Weights of a small GPT-style language model, trained from scratch on English Wikipedia: 26 layers.
Each number is 128 + 32 x the weight over its row's rms, rounded and kept within 0 to 255. Layers, rows and columns count from 0. The size above them is the row's rms in percent of the matrix's.

# layer 19 MLP down (transposed), 1152x192, rms 0.143, rows 134-202, columns 144-191
size [103 107  85  88  98  96  86 112  90 121  86  84 102  99  83  99  77  99  92  81  79 102  91 112  88  87  87  82  98  83 102 110  83  78  94  88  91  96  88  97  97  86  86 112  95 106  91  89 105 133 110  82  91 106  87  99 106  90  90  95  89  84  90 105  77 121  98  98  93]
[[108 132 122 141  81 141  94 106 120 130 178 153 106 127 109 126 122 150 119 168 123 106 125 149  99 125 119 114 141 141 155 107 133 141 110 112 170 116  53 102 144 118 104  88 106 138 111  90]
 [137 128 100 126  87 117 152 131  97 132 162 110 131 115 111 159 163 152 112 117  78  32 111 142 178 127 148 120 186 128 108  93 134 162 118 142 145 118 142 173 183 106 110  96 107 120 122 104]
 [136 112  93 105 103 102 157 133 153 137 159  92 172 149 133  93 205 140 124  96 192 132 108  61 179 114 162 125 165  91 128 179 113 155 127 113  92 104  36 107  58 147  55 184 158 124 147 174]
 [128 115 140 135 125  99 166 144  93 114 102 138 160 173  12 160 102 165  94 144 116 127  96 116 120 147 146 136 107 128 159 119 107  98 161 105 131 116   0  74  47 131  88 114 138 127 130 115]
 [139 128 100 135 102 134 111 130 110 137 186 128 177 178  48  83  88 113  62 100 108 175 118 191 166  99 147 113 164  98 123 173  93 119 159 100 136 115  39  81 161 115 158 140 143  85 117 134]
 [139  98 238 101 160 167 111 125 122 117 160 152 114 151 112 112 180  71 149 154 164  96 136 154 133 139 102 146 134 130 192 133 110 130 100 105 191  94  44 146 137 147 119 127 166 140 105 119]
 [ 92  96 143 158 149 191 106  84 172 132 169 145 122 124 133 140  94  94  97 168  80 132 143 166  97 112 114 175  97 157 103 113 196 186 166  67 108  62  27  96 126 120 128  90 110 133 105 144]
 [109 116 173 111 106 144 110 120 144 123 131  78 172 145  90 141 141 110 142 105 131 149  92 161 128 142 127 201 118 122 122 125  86 112  95  87 159 120 147 118 177 141 116  90  71 199 116  71]
 [139 131 149 139 171 149 122 171 113 122 135 136 149 121   0 158 115 130 184 102 161 144 130 104 115 136  78 111 134 147 153 122 131 128 152 177 169 147   0 115 185  66 146 155  71 122 135 151]
 [142 136  64 119 116  97  69 108 109 142 166 130 141 126 106 174 154  78 118  73  96 149  89 135 116 120 127 143 132 107 137 149 142 142 168 124 148 104 105 109 146 118  84 168 137 154 114  76]
 [ 90 112  83 100 183 152 155  99 112 124 122 111 199 183 133 126 138 144  89  91  78  81 129 112 107 156 121 129 124 143  97 112 180 146  78 129 151 146 156 114  73 164 130 137  91 167 144 102]
 [136 123 175 118 148 124 124 107 172 131 147 113 135 168   0 149 148 147 158 128 100 176 138  79 121  87 144  88 119 116 137 146 115 136 169  63 135 147   0 162 137 140 126 143 136 148 106 130]
 [ 93 139 151 119 154 135 115 100 105 145 144 186 139  55 112 147 137 116  75 127 105 117 109 196 114  54 107 160  96 107 157  88 136 141 130  87  94 128  82 105 109 160  87  53 147 126 159 103]
 [140 136 158  87 144 113 131 147 109 115 157 172 146 151  24 158 116 232 166 174 116  94  94 114 133 127 126 124 118 144 114 160 121  96 191 138 113 149   0  98 126 153  96  86 161 137 107 134]
 [122  84 119 148  60 137 132 107 118  53 126 153 116 129 131 145 126  72 182 156 109  96 138 106 135 181 123 116  95 175 138 123 141  90 147 232  76 104 128 122 148 123 174 135  90 142 103 131]
 [117 157 144 148 136  95 120 191  93  94 133 169 139 151  66 134 154 147 152 203  60 104 101  91  85  57 116 167 168 121  66 135 127 152 102  84 134 101   0 114 176 132  90 135 132 146 124 127]
 [ 94 124 145 103 201  95 120 114 154 126 104 136 123  94  67 134 168  69 144 133  84 122 115 102 139 114 136 128 159  93  69 137 122  89 148 103  95 144   0 114 101 114 119 151 111 167 120 121]
 [109 195 185 149 132 164 101 121 100 105 151 152 176 167  26 125 104  93  74 175 111 114 102 169 112 109 126 153 122 152  87 135 138 137  81 150  83 142   0 112 162 160 113 143 147 115  78 163]
 [122  89 173 139 150 100 122 103 120 159  98 149 184  98  86 116 169 152 138  98 147 135 141  65 162 147 157  94 144  50 101 169 115 164 141 128 128 160  13 118  91  84  83 117 157 102 113 141]
 [143  90 105  89 186 181 118 131 128 125 125 194 146 157 171 156 135 154 148 101 128  73  83 128 171 174  95 136 164 118 146 110 145  99 124 171 213 113 159  79  55 116 132 129 123  93 117 148]
 [ 89 193 141 135 139 175 100 118 120 148 156  51 103 159 119 135 152 129 104 162 104 106  94 207 101  93  94  97 117 140 107 127 124 107 185 161 170  92 142 118 123  90 130 129 118 141  70 134]
 [138  83  71 182 122 106 171 174 193 147 137  76  76 152  76 174 116 156 156 150 112 105  80  85 176 149 110 136 127 127 174 108 141  86 113 136 154 112  94 108 136 159 119 130  83 124  58 221]
 [127 123 162 190 139  83 100  76 115 178 137 145 113 162  94 123  95 123 166 120 151  95 148 144  44 147 157  84  94 115 160 156 112 134 107  92 160  86  97  81 138 132  59 168  77  73 110 112]
 [110 156 116 109 162  82 117 132 100 188 148  82 174  99  46  73 151  76 175 111 164 123 109  98 174 128 167 125 152  89 205 157 137 188  36  62 169 161 147 107 134  72 160 117 136 148  68 151]
 [129 131 168 105 103 135 131 163 152 153 199 162 139  45  74 150 150  80 114 143  96 122 117 149 189 117 112 123 108 126  97 130 160 165 118 194  67 122 105 134 184  83 148 116 171 110 102 127]
 [158 113 164 183  76 106  69 150  85 104  96 116 120  50  80  97 106 159  95 104 114 174 154 106 119 169 109  85 130  92 117 112 160 123 116 120 137  99  52 106  44 127  51 110 170 118 101 150]
 [121 153 152 117 173  87 101 134 155 132 187 127 168 145 129 137 110  61 103 132 147 130  93  98 164  76 169 177 137 128  88 102  97  91  95 149 163 145  93 178 163 169 140 125 136 146 147 134]
 [132 113 155 136 108  96 156 141 151  79 150  89 127 120   0 158 111 110  85 156 116 134 160  92 131 118 179  53 112 155 133 110  82  99 120 124 150 182  10 151 147 138 161 204  85  86 144  77]
 [148 145 124 125  95 122 155 166 126 118 126 138 137  87  74 136  72 101 111 141 148 139 142 115  57  96 114 163 136 123  86 138 166 112 127 135 110  72   0 156  91 182 100  64 142  83 109 132]
 [106 158 118 103 108 215  95 127 181 156 104 117 125  87  64 142 158 101  80 194  92 148 129 105 141 144 125 145 168  98  72  60 123 200  86 167 137 108  86 156 130 119 150 164 122 136  96 130]
 [124 164 138 117 200 143 115  79 167 152 145 101 198 149  90 110 117 185 126 120 136 117  99  82 127 194 155 112 142 154 144 164  90  28 159 156 138 117 177 142  80 125 178  86 151  75 100 173]
 [123 130 225 110 119  91 135 128 124  78 127 224 157  91  66 120 130 132 115 170  92  79 104  56  69  83 160 136 161 144 136 139 124 133  93 149  76 136 118 124 119 114 141 151 121 111 131 167]
 [151 166 129 140 123 162  82 158 181 128 175  89 162 165  62 104 115 121  86 130 108 119 137 185 120 131  93 148 155 103 158 133 110 153 145 114 112 157  93 154 166 106 129  79 139 159  63 173]
 [ 73 119 191 160 121 135  81 113 104 126 185 108 115  96  13 167 106 145 143 125 149 107 158 181 113  83 142 139 137 160 117 115  95 130 158 129 125 142  46 183 128 113 150  90 137 174  98  97]
 [100 137 125 163 103 115 120 101 123  63 119 131 114  98  70 139 147 140 125 141 155 149  70 153 123 203 130  81 136 159 140 134 185 122 175  76  97 109  17 113  71 115 134  67 137 182 154 130]
 [ 67 158 125 182 161 146  91 116 138 133 191 136 114 109  76 135 135 106 129 129 132 134 115 136 123 166 192 125 122 136 146 142 124 152 109 132 101 157  83 153 110 119 165  99  99 162  46 100]
 [134  92 145  94 127 111 102 136 183 146 127  93 155 103 161 127 144 127  97 113 155 117 119 147 148  83 116 124 121 112  97 139 136  92 159 153 109 123  91 152  59 103 205 160 141 151 160 108]
 [ 88  91 147  79  83 108 137 128 134 146  94 139 129  94 133  88 129 145 120 103 120  91  82 206  89 199  92 130 120 132 123 133  91 155  98  57 194 122  72 113 154 117 139 150 117 170 165 108]
 [133 169 154 154 122 137 135 126 158 115  85 152 158 143   2 121 104 177 120 148 151 169  44 133 128 177 187 192 119 154 155 106 169 137 107 125 107  90  39 149 136 153 118 119 130 145 108 168]
 [179 180 169 115 155 114 123 123 123 142 128  98  97 128 117  90 209 129 125 142 154 136 138 146 109  94 177 147 200 106  62 186 129  81 118 136  97 114  91 177 218 163 115 125 145 127 128 130]
 [140 112 168  95  91 134 137 128  88 151 140 111  99 121  29 110  90 146 121 117 119 165 141 176 141 105 110  98 127 124 141 153 146 121 157 121 150 152   0 149 120 112 113 150 138 103 142 139]
 [177 152 136 126 155 114 113 149 122 140 148 120 139 177   0 150 110 129 164 106 135 119 114 126 145 150  72 130 141 126 114 140 117 144 175 148 137 136   0 163 120  88 161 141 193 128 138 132]
 [120  86 121 127 118  94 136 141 137 135 104 116 168 159  14  98 117 128 133 123 144 104 142 121 144 138  83 111 128 119 156 159 132 175 129 148 163 170   0 102 146 120 121 138 144 116 128 166]
 [115  97 144 109 128 110 146 138 146 117  99 141 142 149  91 132 150 111 123 115 118 176 134 143 107 112 155 154 154 154 148 103 128 152 158 165  75 143  27 137 122 117  82 128 106  94 161 125]
 [ 95 127 115 158  69 162 150 100 182 169 188  91  94 111  90 134 143 107 100  65 102 158 165  62 159 130 124 130 143  82  79 136 154 145 163  88 165  76  28 163 172  90 120 141 121 141  97 156]
 [122 148  58 152 100 116 135 119 161 111 147  97 109 141 111 127 102 150  76 116 101 118 134 150 110  82 117 140 129  92  81 174 105 171 144 120 140 165  19 149 125 109 167 182 194 116  61 141]
 [103 138 110 106 103 169 145 140 115 112 156  99 158 201 110 137  99 158 204 118  69 165 113 109 145 130 128 210 109 116 137 112 107  93 140  87 103 133  16 162 125 170 122  83 131 128 124 100]
 [122  90 111  79 154 173 167 165 120 178 165  58 193 159 128  93 137 138 151  93 115 104 146 167 146 146 166 139 141 122  73 143 117 108 151 123 171 107 151 143  99 114  91 157 110 128 125 121]
 [105 127 122  94 116 106 183 145 113 106 170 107 140 161 122 190  88 197 181 101 192 134  88 123 144 101 106 131  93 145 124  86 111 166 117 117 117 191  99 107 117 145 155 140 181 113 122 140]
 [158 100  83 132 126 133 131 115 160 115 159  87 183 234 169 133  99 106 137 131  91 116 126 111 149 142 104 192  89  79 153 171  77 127  60 135 140 164 154  80 138  97 192 179 166 129 132 168]
 [ 89 133 164 125  76 143 177 156 138 117 154 183 128  88 160  72  18 103 112 145 179 140 125 120 115  78 121 141 136 117 148 169  78 125 125  99 176 112 137  11  41 185 161 166 170 137 130 120]
 [155 118 144 151  78 159 148 145 156 114  94 141 127 184   9  84 114 150 126 139 146 174 170 130 122 100 100 146  78 132  79  74 123 114 130 127 159 130   0 113 114 144 136 118  94 122 128 148]
 [ 56 117  77 108 145 139 121  85 127 116 152 124 166 123 132 114 138 158  96 126  97 143  91 169 105  85 115 127 143 195 111 148  95 142 147 134 102  98 126 131 161 113 116  84  91 157  67 170]
 [124  63 122  53 175  68 144  92 166  34 126 138 109 134  92 203 151 135 184 104 124 151 189 149 132 117 118 114 116 141  83  99  93 102 125  80 127  89  58 164 117  94  91 173 100 112 156 139]
 [143 104 194 168 165 130 119 108 136 147 189 129 172 130  51 125 113 158 204 144  78  96 116  91 191 204  97 150 128 147 145 104 138 111 106 136 144 136  80 104 184  80 132 137 100 103 130  86]
 [151 103 113 161  99 109 117 122 100 132 232 105 169  99  58 147 165  88 175 104 155 138  87  71 169 151 255 138 161 116  99 221 145 194 150 122 132  91  72 134  97 120  81 151 181 114 107 133]
 [112 146 149 119 131 124 108  98 159 109 172 142 159 108  64 122 131 109 139 121  82 128 203 103 135 164 132 115  97 140 125 141  73  95  98 157 146  87 123 167 113  85 136 147  87 108 123 101]
 [110 179 117  93 137 166 122  90 156 126 206  75 144 111 145 155 128  91  90 157 133 124 110 175 150 114 134 154 102 133 151 139 107 110 109 121 126  91 184 147 117 148  99 129 167 168  96 126]
 [ 87 106 110 122 116 154 159 155 130 118  92 136 122 140  30 169 104 113  91 192 140  83 138 163 119 118 101 157  86 135 138 101 122 165 127 132 154  50   0 130 125 137  88 108 134 101 186 104]
 [ 99 157 116 134 169 135 131 117 133 117 141 134 185  80  54  94 128 140 115 177 145  91 171 128 122  97 185  81 110  84 112 133 141 134 116 178 139 117   0 114 100  94  91 166 129 159 147 118]
 [ 84  69 133 139 159 109 105 123  97 116 117 150 130 154   3 157 152  93 101 125 136 129 165  96 131  88  90 129 125  89 116 138 131 118 111 129 108 122   0  86 151 157 137 151 195 115 134 131]
 [142 117 162 129 170 135 133 137  95 133 137 146  84 147  20 159 111 125 133 148 106 123 104 121 142 138  86 193 142 146 151 158 121  88 129 106 115 123   0 154 123 138 139 118 126 125 175 116]
 [156 150 144  96  83 121 140  89 107 107 175  86 215 103 141 144 114 137 150 152  74 152 134 151 152 107 150 207 134 137  95 184 127 168 115 130  92  60  86  75 126 157 140 105 182 160 125 154]
 [128 223  96 156 135 110 131  86 146  81 174  95 135 113  96  76 105 142 158 117 143  84 113 170 108 168 121 118 160 161 112 180 135 149  93 135 139  54  94 123 143  73 142 141 131 112 125 143]
 [ 96 141 107 159 112 150 129 106 136 130  94  69 117 144 100 127 156 225 119 130  79  69 113 151  99 136 134 110 117 127 106 128 112 135 161 172 160 108  31 140  92 133 186 132 103 132  94 170]
 [114 123 156 125 233 108 128 167 134 131 119 110 169 164 119 225  92 162 152 110 123 124 112 120 178 113 177 163 185 147  68 152 101  66 163 151 146 173 181  90 131 103 175  61  95 155  91 139]
 [162 118 108  84 183 126 125 154 159  73 140  91 141 130  61 167 147  96  78 146 134 113 116 120 124 106 123 156 146 115 137 148 149 139 140 124 158 176   0 102  81 144 102 149 163 148 151 103]
 [138 157 128 163  99  55 148 146 163 130  70 106 140 149  49 135 134 136 137 126 109 131 109 103 156 140 176  76 167 115 144 146 146 108 131 171 162 168 107 132 128  35 159 141 168 107 112 117]
 [103 123 156 128 164  89 108 134 104 197 140 166 152 116 114  90 116  61  64 150 131 174  99  94 110 122 119 151 103 135 130 153  89  59 143 135 179 120 101 115 168 118  66 120 178 168  90 116]]
# layer 19 MLP up, 1152x192, rms 0.151, rows 135-203, columns 144-191
size [107  86 104 101 103  83 115  99 116  89  89 106  97  85  96  79  92  86  87  75 101 103 105  93  92  92  83 104  75 109 111  80  73 105  79  95  91  82 100 111 100 101 108  96 107  86  93 106 128 110  94  93 105  92  85 101  79  94 104  93 103  87 102  85 119  99  95  95 111]
[[ 99 143  83 165 134 104 134 105 107  83 111  99 126 114 138 145 112 114 184 143 134 167 209  93 114 162 137 110 107 119 148 117 160 117 148 116 107 105 171 112 142 145 163 145 128 124 153 159]
 [142 129 109 120 122 158 148 146 123 204  86 193 101 135 111 148 104 111 111 181 132 113 160 145  78 148 113 136 120 150 147 160 134 117  99 151 169 188 141 161 138  77 146 154 121 115 160 128]
 [ 70 145 109 117 134 119 123 146 175 198 132 129 140 102 128 103 127  42 116 123 135 131 137 106 122 189 148  85  77 176  93 138 212 115 134 144 151 155 138 116 120 124 144 140 122  93 107 161]
 [151 155 143 164  78  88 129 150  73  90 112 133  69  71 119 131 167 117 139 128 133 169 142 141 136 176 149 101  96 121  97  93 108  77 114 139 145  95 148 133 146  99 154 124  57 129 119 122]
 [102 179  69 114 118 165 173 142 118 186  73  82  80 126 153  81 185 123  84  79 160 101  97  82 142 124 115 163 142 112 119 138  66 109 107 145 113 131 147 154  76 131 147 138 109  86 174 148]
 [114 123 139  96 113 149 123 101 117 166 137 169  72 117 155 156 125 132 190 146 171 145  87 107 145 101 134 101 103 147 125  74 126  95 152  91 133 140 148 155 128  80 135 120  81 136  99 101]
 [149 120  64 130  99  82 155  96 149 124 114 200 115 150 166 148 110 146 170 122 160 124 183 133 163 143 129 103 125  69 154 126 172  84  90 100 131 134 144 111  80 127 170 158 150  89 150  93]
 [163 190  86 162 136 123 110  26 124  96 132 172 123  87 156 101 137  94 153  94 106 135 173 107  66 185 130 125 124  95  83 144 172 137 165 194 111 163 150 122  84 146 175 103 148  73 123 189]
 [118 171 112  89 106 113 162 137  90 152 122 135 100 140 170  79 114 132 111 124 114 100 211 126 128 133 140  72 106 119 120 106 120  99  86 107 135 129 159 142 123 118 150 168 128 148 153 174]
 [142 149 166  86 161 128  95 105 111 135  50 120 137 135 167 180 175 123  82 171 170 147  70  91  59 108 165  73 159 137 102  57 130 118  93  59 167 113 152 144 117 158 179  99 134 142 165 165]
 [169 170 112 138  72  92 108  77  99 128 165 125 147 118 122  94 198 133 108 116 103 138 115 134 110 134 137 134 148 119 140 153 191 110 138 178 111 151 141 132 174 110 129 113 152 177 182 138]
 [ 91 143 142 108 135 152 144 113 110 131 122 143  98  43 153 118 196  53  85 150 125 108  80 160 120 155 140 141 161  99 100 141 112 123 149  82 118 111 174  97 113  95 158  86 122  86  91 134]
 [113 207 125 141 105 147 150 126 132 140  77  93 147 126 147 120 141  68 117 146  99 151  74 153  73 109 131 186 147 111 140 122 150  91 159  89 130 148 130 171 148 160 144 102 120 104 206 134]
 [104 170 118  71 128 101 148 157  62 115  71 125 174 134 172 111 163 117 116  88 162 123  76 101  72 144 157 129 120 115 107  66 131 139  59 101 198  95 150  84 123 122 106  78 149 158 144 132]
 [153 146 102  75 108 125 145 100 126  66 149 177 170 122 139 140 118 124  95  77 121 191 136 104  98 200 159 178  44  88 135 135 177 158 143 105 164 155 159 112 172 103 175 140 132 153 180 155]
 [195 127 120  99  59  94 191 131 111  83 153 149 106 173 137 146 130 145 117 139 177 131  93 127  92 151 149 167 159 131 193 133 134 131 127 123 162 183 141 111 148 187 127  54 184 120 167  97]
 [143 195  38 144 121 125  90 137 107 170  63 143 117 142 145 126 174 128 141  75 109  89 138  68 157 131 127  92  63 167  84  94 110 134 172 110 153  74 152 161 124  63 166 121 131 110 177 108]
 [ 77 140  95 145 134 101  83 120 152 105 136 121 141 102 133 155 169 136 171 164 101 104 116 110  87 153 144 146  75 184 153  85 175 117 153 145 189 162 134 165 152 152 143  88 142 151 137  92]
 [199 183 171 121 138  75 157 128 120 119 127 104 132  92 158 106 119 124 126  97 103 146 163  82  47 152 169  92 154 115  94  93 130 132 108  62 158 147 141 129 127  82 155 132 161  38 149 181]
 [119  72  97 121 140  92 145 156 108 198 114 115 107 174 167 140 150 107 122 139 155  50  98 131 111  92 131 114  78  90  71 107 189 136 176 105  71 141 137 194 145  76 153 108  88 100 140 151]
 [175  86 129 123 125 105 106 106  94  93 130 184 133  90 178 144 125  59  56 113 157 106  66 163 120 114 114 121  78 138 103 125  73 106 139 140  90 181 157 141 148 117 192 145 164  97 147 149]
 [139 124 106 160 118 155 150 144 110  84 152 136 103 133 129 142 141 136 194 116 115 142 134 118 137 170 108 127 151 104 157 135 117  90 196 134 142 110 142 132 194 133 168 116 133 128 154 160]
 [101 102  51  55 115  96 152 132  59 151  92 130 141 114 181 135 135 146 130 136 106 132 103  88 132 143 111 121 112 111 108 122 142 115  63 132 127 138 149 105 110 160 136 150 124 131 176 140]
 [165 130  91  93 142 123  96 129 120 136 110 145 125 135 127  57 104 114 142 184 159 161 182 123 154 147 119 106 100 113 197 124 132  65 144 158 220  86 154 100 169 141 146 142 134  99 107 163]
 [107 130 119  89 150 127  94 106 125 146 105 164 121 145 153 144 143 135 150 106 158 111  99 192 192 155 111 127  90 103 152 142 175 108 153 138 130  90 125 121 114 113 147 136 101 176 153 129]
 [149 200 165 143 120 143  88 134 132 150 140 116 133 111 153 123 128 160 139 108 124  80 157 192 150 129 132 110 141 117  86 123 172 100 148 133 122 137 145 127  77 139 157 130 121 110 152 130]
 [162 167 120  99  87  82 199 149 103 196 169 157 146 135 128  85 147 159 126  75 124 157 111 133 132 162 154 197 107 117 133 173 164 129 140 135 161 133 149 109 166 102 153  81 140 133 121 122]
 [160 104 100 105 120 170  94 103 177 145 121 120 125 182 135 177 187  85 113 103 156 137  96 167 127 171 139 101 145 103 169 138 151 111 176 125 179 166 150 100 149  82 147 109 154 150 169 141]
 [147 158 127 144 103  66 119 101 116 123  97 173 197 184 137  98 116 184 132  90 158  97  97 122 115 122 136 172 133 109 123 124 174 107 110 180 135  99 155 122 139 137 151 118 104 113 129  88]
 [122 163 100 131 163  99 129 151  27 109 132 111 162 150 145  96 144 151  95 159 215 163 115 131 112 150 123 189 176  43 124  78  74 136 154 128 154 132 151  92 148 206 144 142 103  97 121 146]
 [ 88 104 116 131  69 151 194  72 118 204 126 109 144  97 158 110 123 126 136  96 133  96 140 151 119 123 121  85 105 135 131  54 117 123 126 121 139 171 156 153  94 111 163 122 116 151 131 170]
 [ 64 134 145 120 100 143 103 130 134 140 147 126 110 123 172 195 108 173 163 100 118 194  97 108  84  82 152  83 135  82 182 106 128 166 136 145 157  98 160 116 131 179 149  84 166 111 146 105]
 [159 121 123 145  98  90 205 130 141 141 146 156 134 149 123 116 128  66 147 129 154 187 144 118 139 133 143 175  90  94 153 163 176 126 223 116 151  84 151  75 157 123 164 102 145 147 144 162]
 [131 134 114 127 100 128 118 132 100 189 142 121 150 120 132 104 149 149  96  78 151 142 155 156  72 141 156 153 161 118 109  70 131  68 121 102 197 139 145 136 119  87 150 127 142 119 163 135]
 [140  77 166  97 134  90 145 131 131 130 145 191 132 164 140 181 124 125 180 171 144 128 131 164  91 107 132 132  81  75  76 114 137 112 141 113 109  86 147 149 153 104 157  77 128 113 111 145]
 [114 172 124 138 121 118 137  96 102 131  95 158  92  89 132  68 129 144 150 168 169 156 125 139  92 165 146 147 126 107 188  94 102 144 118  80 116 113 142  74 189 154 117 126 107 114 126 148]
 [154 183  63 173 183 134  81 117  92 123 159 111 135 122 149 128 144 133 180 131 150 144 193  53 141  67 164 128 145  86 147 129 196 105 158 107  73 179 131  77 121 145 122 128 178 123  97 166]
 [127 140 132  82  90 116 200 114 117  88 131 154  94 110 109 131 106  73 110 112 147 163 212 112 121 145 165 105 117  77 161 140 124  85 166 110 123 163 138 118 163 152 138 125 156 153 117 156]
 [113 117  62 130 120 142 101 107 115 151  92 112 114 133 157  93 153 122 144 104 169 106  83  85 153 153 129 176  83 109 136 133 146 122 120 145 166 122 155 159  76 137 151 168  74 139 108 159]
 [138 171 112 129  95 141 100 142 104 118 130 131 153  77 131 155 143 138 175 147 189 117 113 172 161 129 156 122 125 126 161 149 153 129 134 122 122  90 148 170  66 138 205 175 112 163 122 143]
 [131 152  78 156 111  89 208 106  99 209 136 147 102 117 124 126 133 110 114  92 167 172 171 134  87 166 143 138 131  72 136  82 128 117 151 105 149 171 133  89 167 140 149  68 155  78 152 154]
 [166 202  67 124  81 166 125 116 116 123 151 161 150  94 126  85 115  89 109 100 127 202 153 138 112 135 170 143  80  72  89 136 134 144 145 102 127 145 127 159 154 145 185 156 121 167 131 107]
 [162 194  67 149  46 168  84 106  65 123 157  94 109  89 171  84  93 146 131 151 148 153 138  94  57 202 136 117 119 145  98  80 181 109 119  81 108 168 155 115 113  87 125 119 117 173  88 155]
 [175 129 119 135 124 132 186 164 141  70 123 204 144 133 127  81 144 108 131 198 143 143 159 160 127 129 146 106 148 203 161 114  93 109 111 132 160 165 145 187 124 100 140 136 107 116 140 181]
 [122 172 137  52 132  94 144 122 130 100  95 137  85 110 169 120 133 142 144 164 175 147 133  55 122 191 130 136  83 163  72 151 125 126 120  87 167 125 143 130 150 112 139 125  79 142 183 147]
 [179  80 146 107 106  71 141 160 138  99 169 149  76 119 162 131 115 125 121 171 141 208 105 156 132 154 119 110 106 108 126 136 144 123 111 122 134 151 152  97 134 188 131  92 137 149 123 149]
 [144 118 113  87 192 102 209 145 104 163  62  76 125 136 159  81  92 130 157  94 178  76 124 118 107 195 106 131 108  99  88  55 139 104  94 119 111 144 139 127  69  88 187 144 179 129 174 136]
 [154 162 177 120 150 150  74 127 150 131 114 126 153 102 142 108 154 103  93 197  61 162 175 151  70 137 146 159 126 123 144 109 193 134 126 123 128  96 154 117 173 155 126 118  50 155 126 145]
 [102 138 127 145 122 151 102 179 112  97 109 156 123 111 171 104 162 152 190 109 114 122 180 162  75 130 138 121 114  96 110 106 100 103  90  54 154 122 159  64 165 131 133 131 141 117 182 158]
 [108 140 102 108 173  65 139  92  88 144 151 141 161 151 139 131 186  74  99 128  65 140 122 142 110 146 144  91  87 121 129  95 186 134 120  93 124 104 162 126 132 156 164 115 156 101 129 135]
 [102 150  97 130  62  97 130 155  60 118 131 176 120  96 143 132 198  95 124 102 101  92 140 109 133 117 155 121 181 101 166 147 114 118 151 147  81 174 144 125 144 103 145 154 146 143 140 115]
 [160 113 125 166 119 109  89 176  94 121  35 133 134 138 140 100 132 133 114 148 171 106  98 144 136 175 153 173 152 120 254  91 128  92 112 108 122 169 155 168  98  86 184  73 136 142 131 131]
 [172 165 110 136 102  98 137 110 128 130 116 130 113 107 148 138 131 132 108 189 138 101 126  76  67 125 135 168 126 124 151 116 125 126 127  62 133 185 156  78  93 124 138 128 164 160 178 178]
 [111  86  75 146 134 124 154 117 103 132 175 173  89 147 139 105 136  39 212  94 142 127 123  70 152 148 105 122 102 126 122 122 117 115  69 125  69 173 174 113 191 106 142 109 145 105 112 128]
 [131  91 149  57 115 143 122 177 135 107  53 140  40 100 147  88  57 167 155 210 179 139 107 151 111 125  41 113 108 151 161 106 136 129 104 172 140 165 147 133 127 131 157 113 123 124 178  93]
 [161 111  96  85 146 105 112  85 112 174 162  92  82 124 143 152 181  71 118 139 177 155 140 101  98 133 139 136  89 124 163 154 123 113  94 147 134 116 152 137  80 122 131 108  76  87 101 178]
 [166 102 134 169  85 139 158 113 118  82 113  98 122 133 130 127 159 109 121 148 113 115 150  82 134 184 108 151 113 144 156 170 141  92 167 132  85 112 136 125 128  73 139 125 148  25 151 132]
 [146 194  95 138 141  99 130 165  95 107 128 163 112 137 151  99 129  81 156  82 136 146 153 143 137 144 138 160 123  75 138 188 124  98 137 118 114 129 139 107 129 146 140 128 122 140 105 180]
 [109 124 109  85 135 127 127  94  98 190 128 152 110 191 148 103 138 147 152 135 134 122 105 148 135 170 130  84 120 138  85 141 115  76  51 135 123 176 141 129 118 129 155  89  98 110 109 213]
 [194 161 133  98 119 136 141 151 164 175 127 136 107 110 124  47 167 117 197 131 117 145 119 146 167 137 132 192 139 132  88 114 126 115 129 124 140 156 135 164 143 121 156  81 111 155 141 156]
 [191 164  98 165 111  84 111 102 120  97 120 118 130 118 135  85 182 144  70 131 157 217 111 100  82 200 141 133 125  73 118 116 152 151 168 164 180 208 144 107 139 153 189 152 125 121 147 120]
 [119 124 112 123 104  90 136 115 107 186 134 119  99  62 161 116 116 152 123 143  77 163 144 128  74 151 139 103 137 159 127 125 163  91 176 114 118 179 143 174 166 165 151 124 137  44 169 130]
 [177 113 148 129  42 122 154 145 110 120 105 147 164 166 148 101  67 110 133 148 115 164 134 182 114 112 159 161 161  62 109 102 136 105 129 106 155 163 154 124 165 164 139  89  83 131 159 135]
 [143 131 143 155 137 130  97 149 154 163  86 107 135 135 145  68 145 162  90 133  95 102 160 123 114 179 144 194 154 161 116 108 109  93 148 122  94 168 156  89 128  69 148 114 155 119 100 136]
 [111 119 127 153  69 172 126 109 143 144 138 141  86 109 183  45 149 134 161 117 105 162 165 127 118  97 135 109  87 162 194  89 144 112 113 109  70 139 138 142 119 165 105 134 125  79 150 154]
 [164 163 126 138 114 151 138 127  95 168 140 163 123 162 143  73 136  99 127 112  82 135 151 182 124 130 149 128 129 126 156 112 168 131  92  92 120  93 147 141  80 155 143 129  72 100 127 174]
 [107 120 115  97  98 154  79  69 154 185 124 147 136  84 138 105 117 137 130  86 155 134 132 106  99 144 131 139 111 113  89 178 119 101 140 132  88 139 160 141 150 175 167 206  79 147 143  95]
 [131 145  62 123 110 121 141 120 138  46 106  75 104  77 133 158 109 174 135 131 178  87 157 168 151 170 123  98 119 107 159 111 158 142  86 150 129 133 132 146  66  84 170 113  93 159 168 144]
 [ 96 137 114 110 129 104 114  54 139 119 128 129 100 135 162 113 130  76 158 142 103 162 138  99 139 109 153 105  93 133  91  49  94  90 114  83 137 107 159 122 134 173 148 168 150 161 180 127]]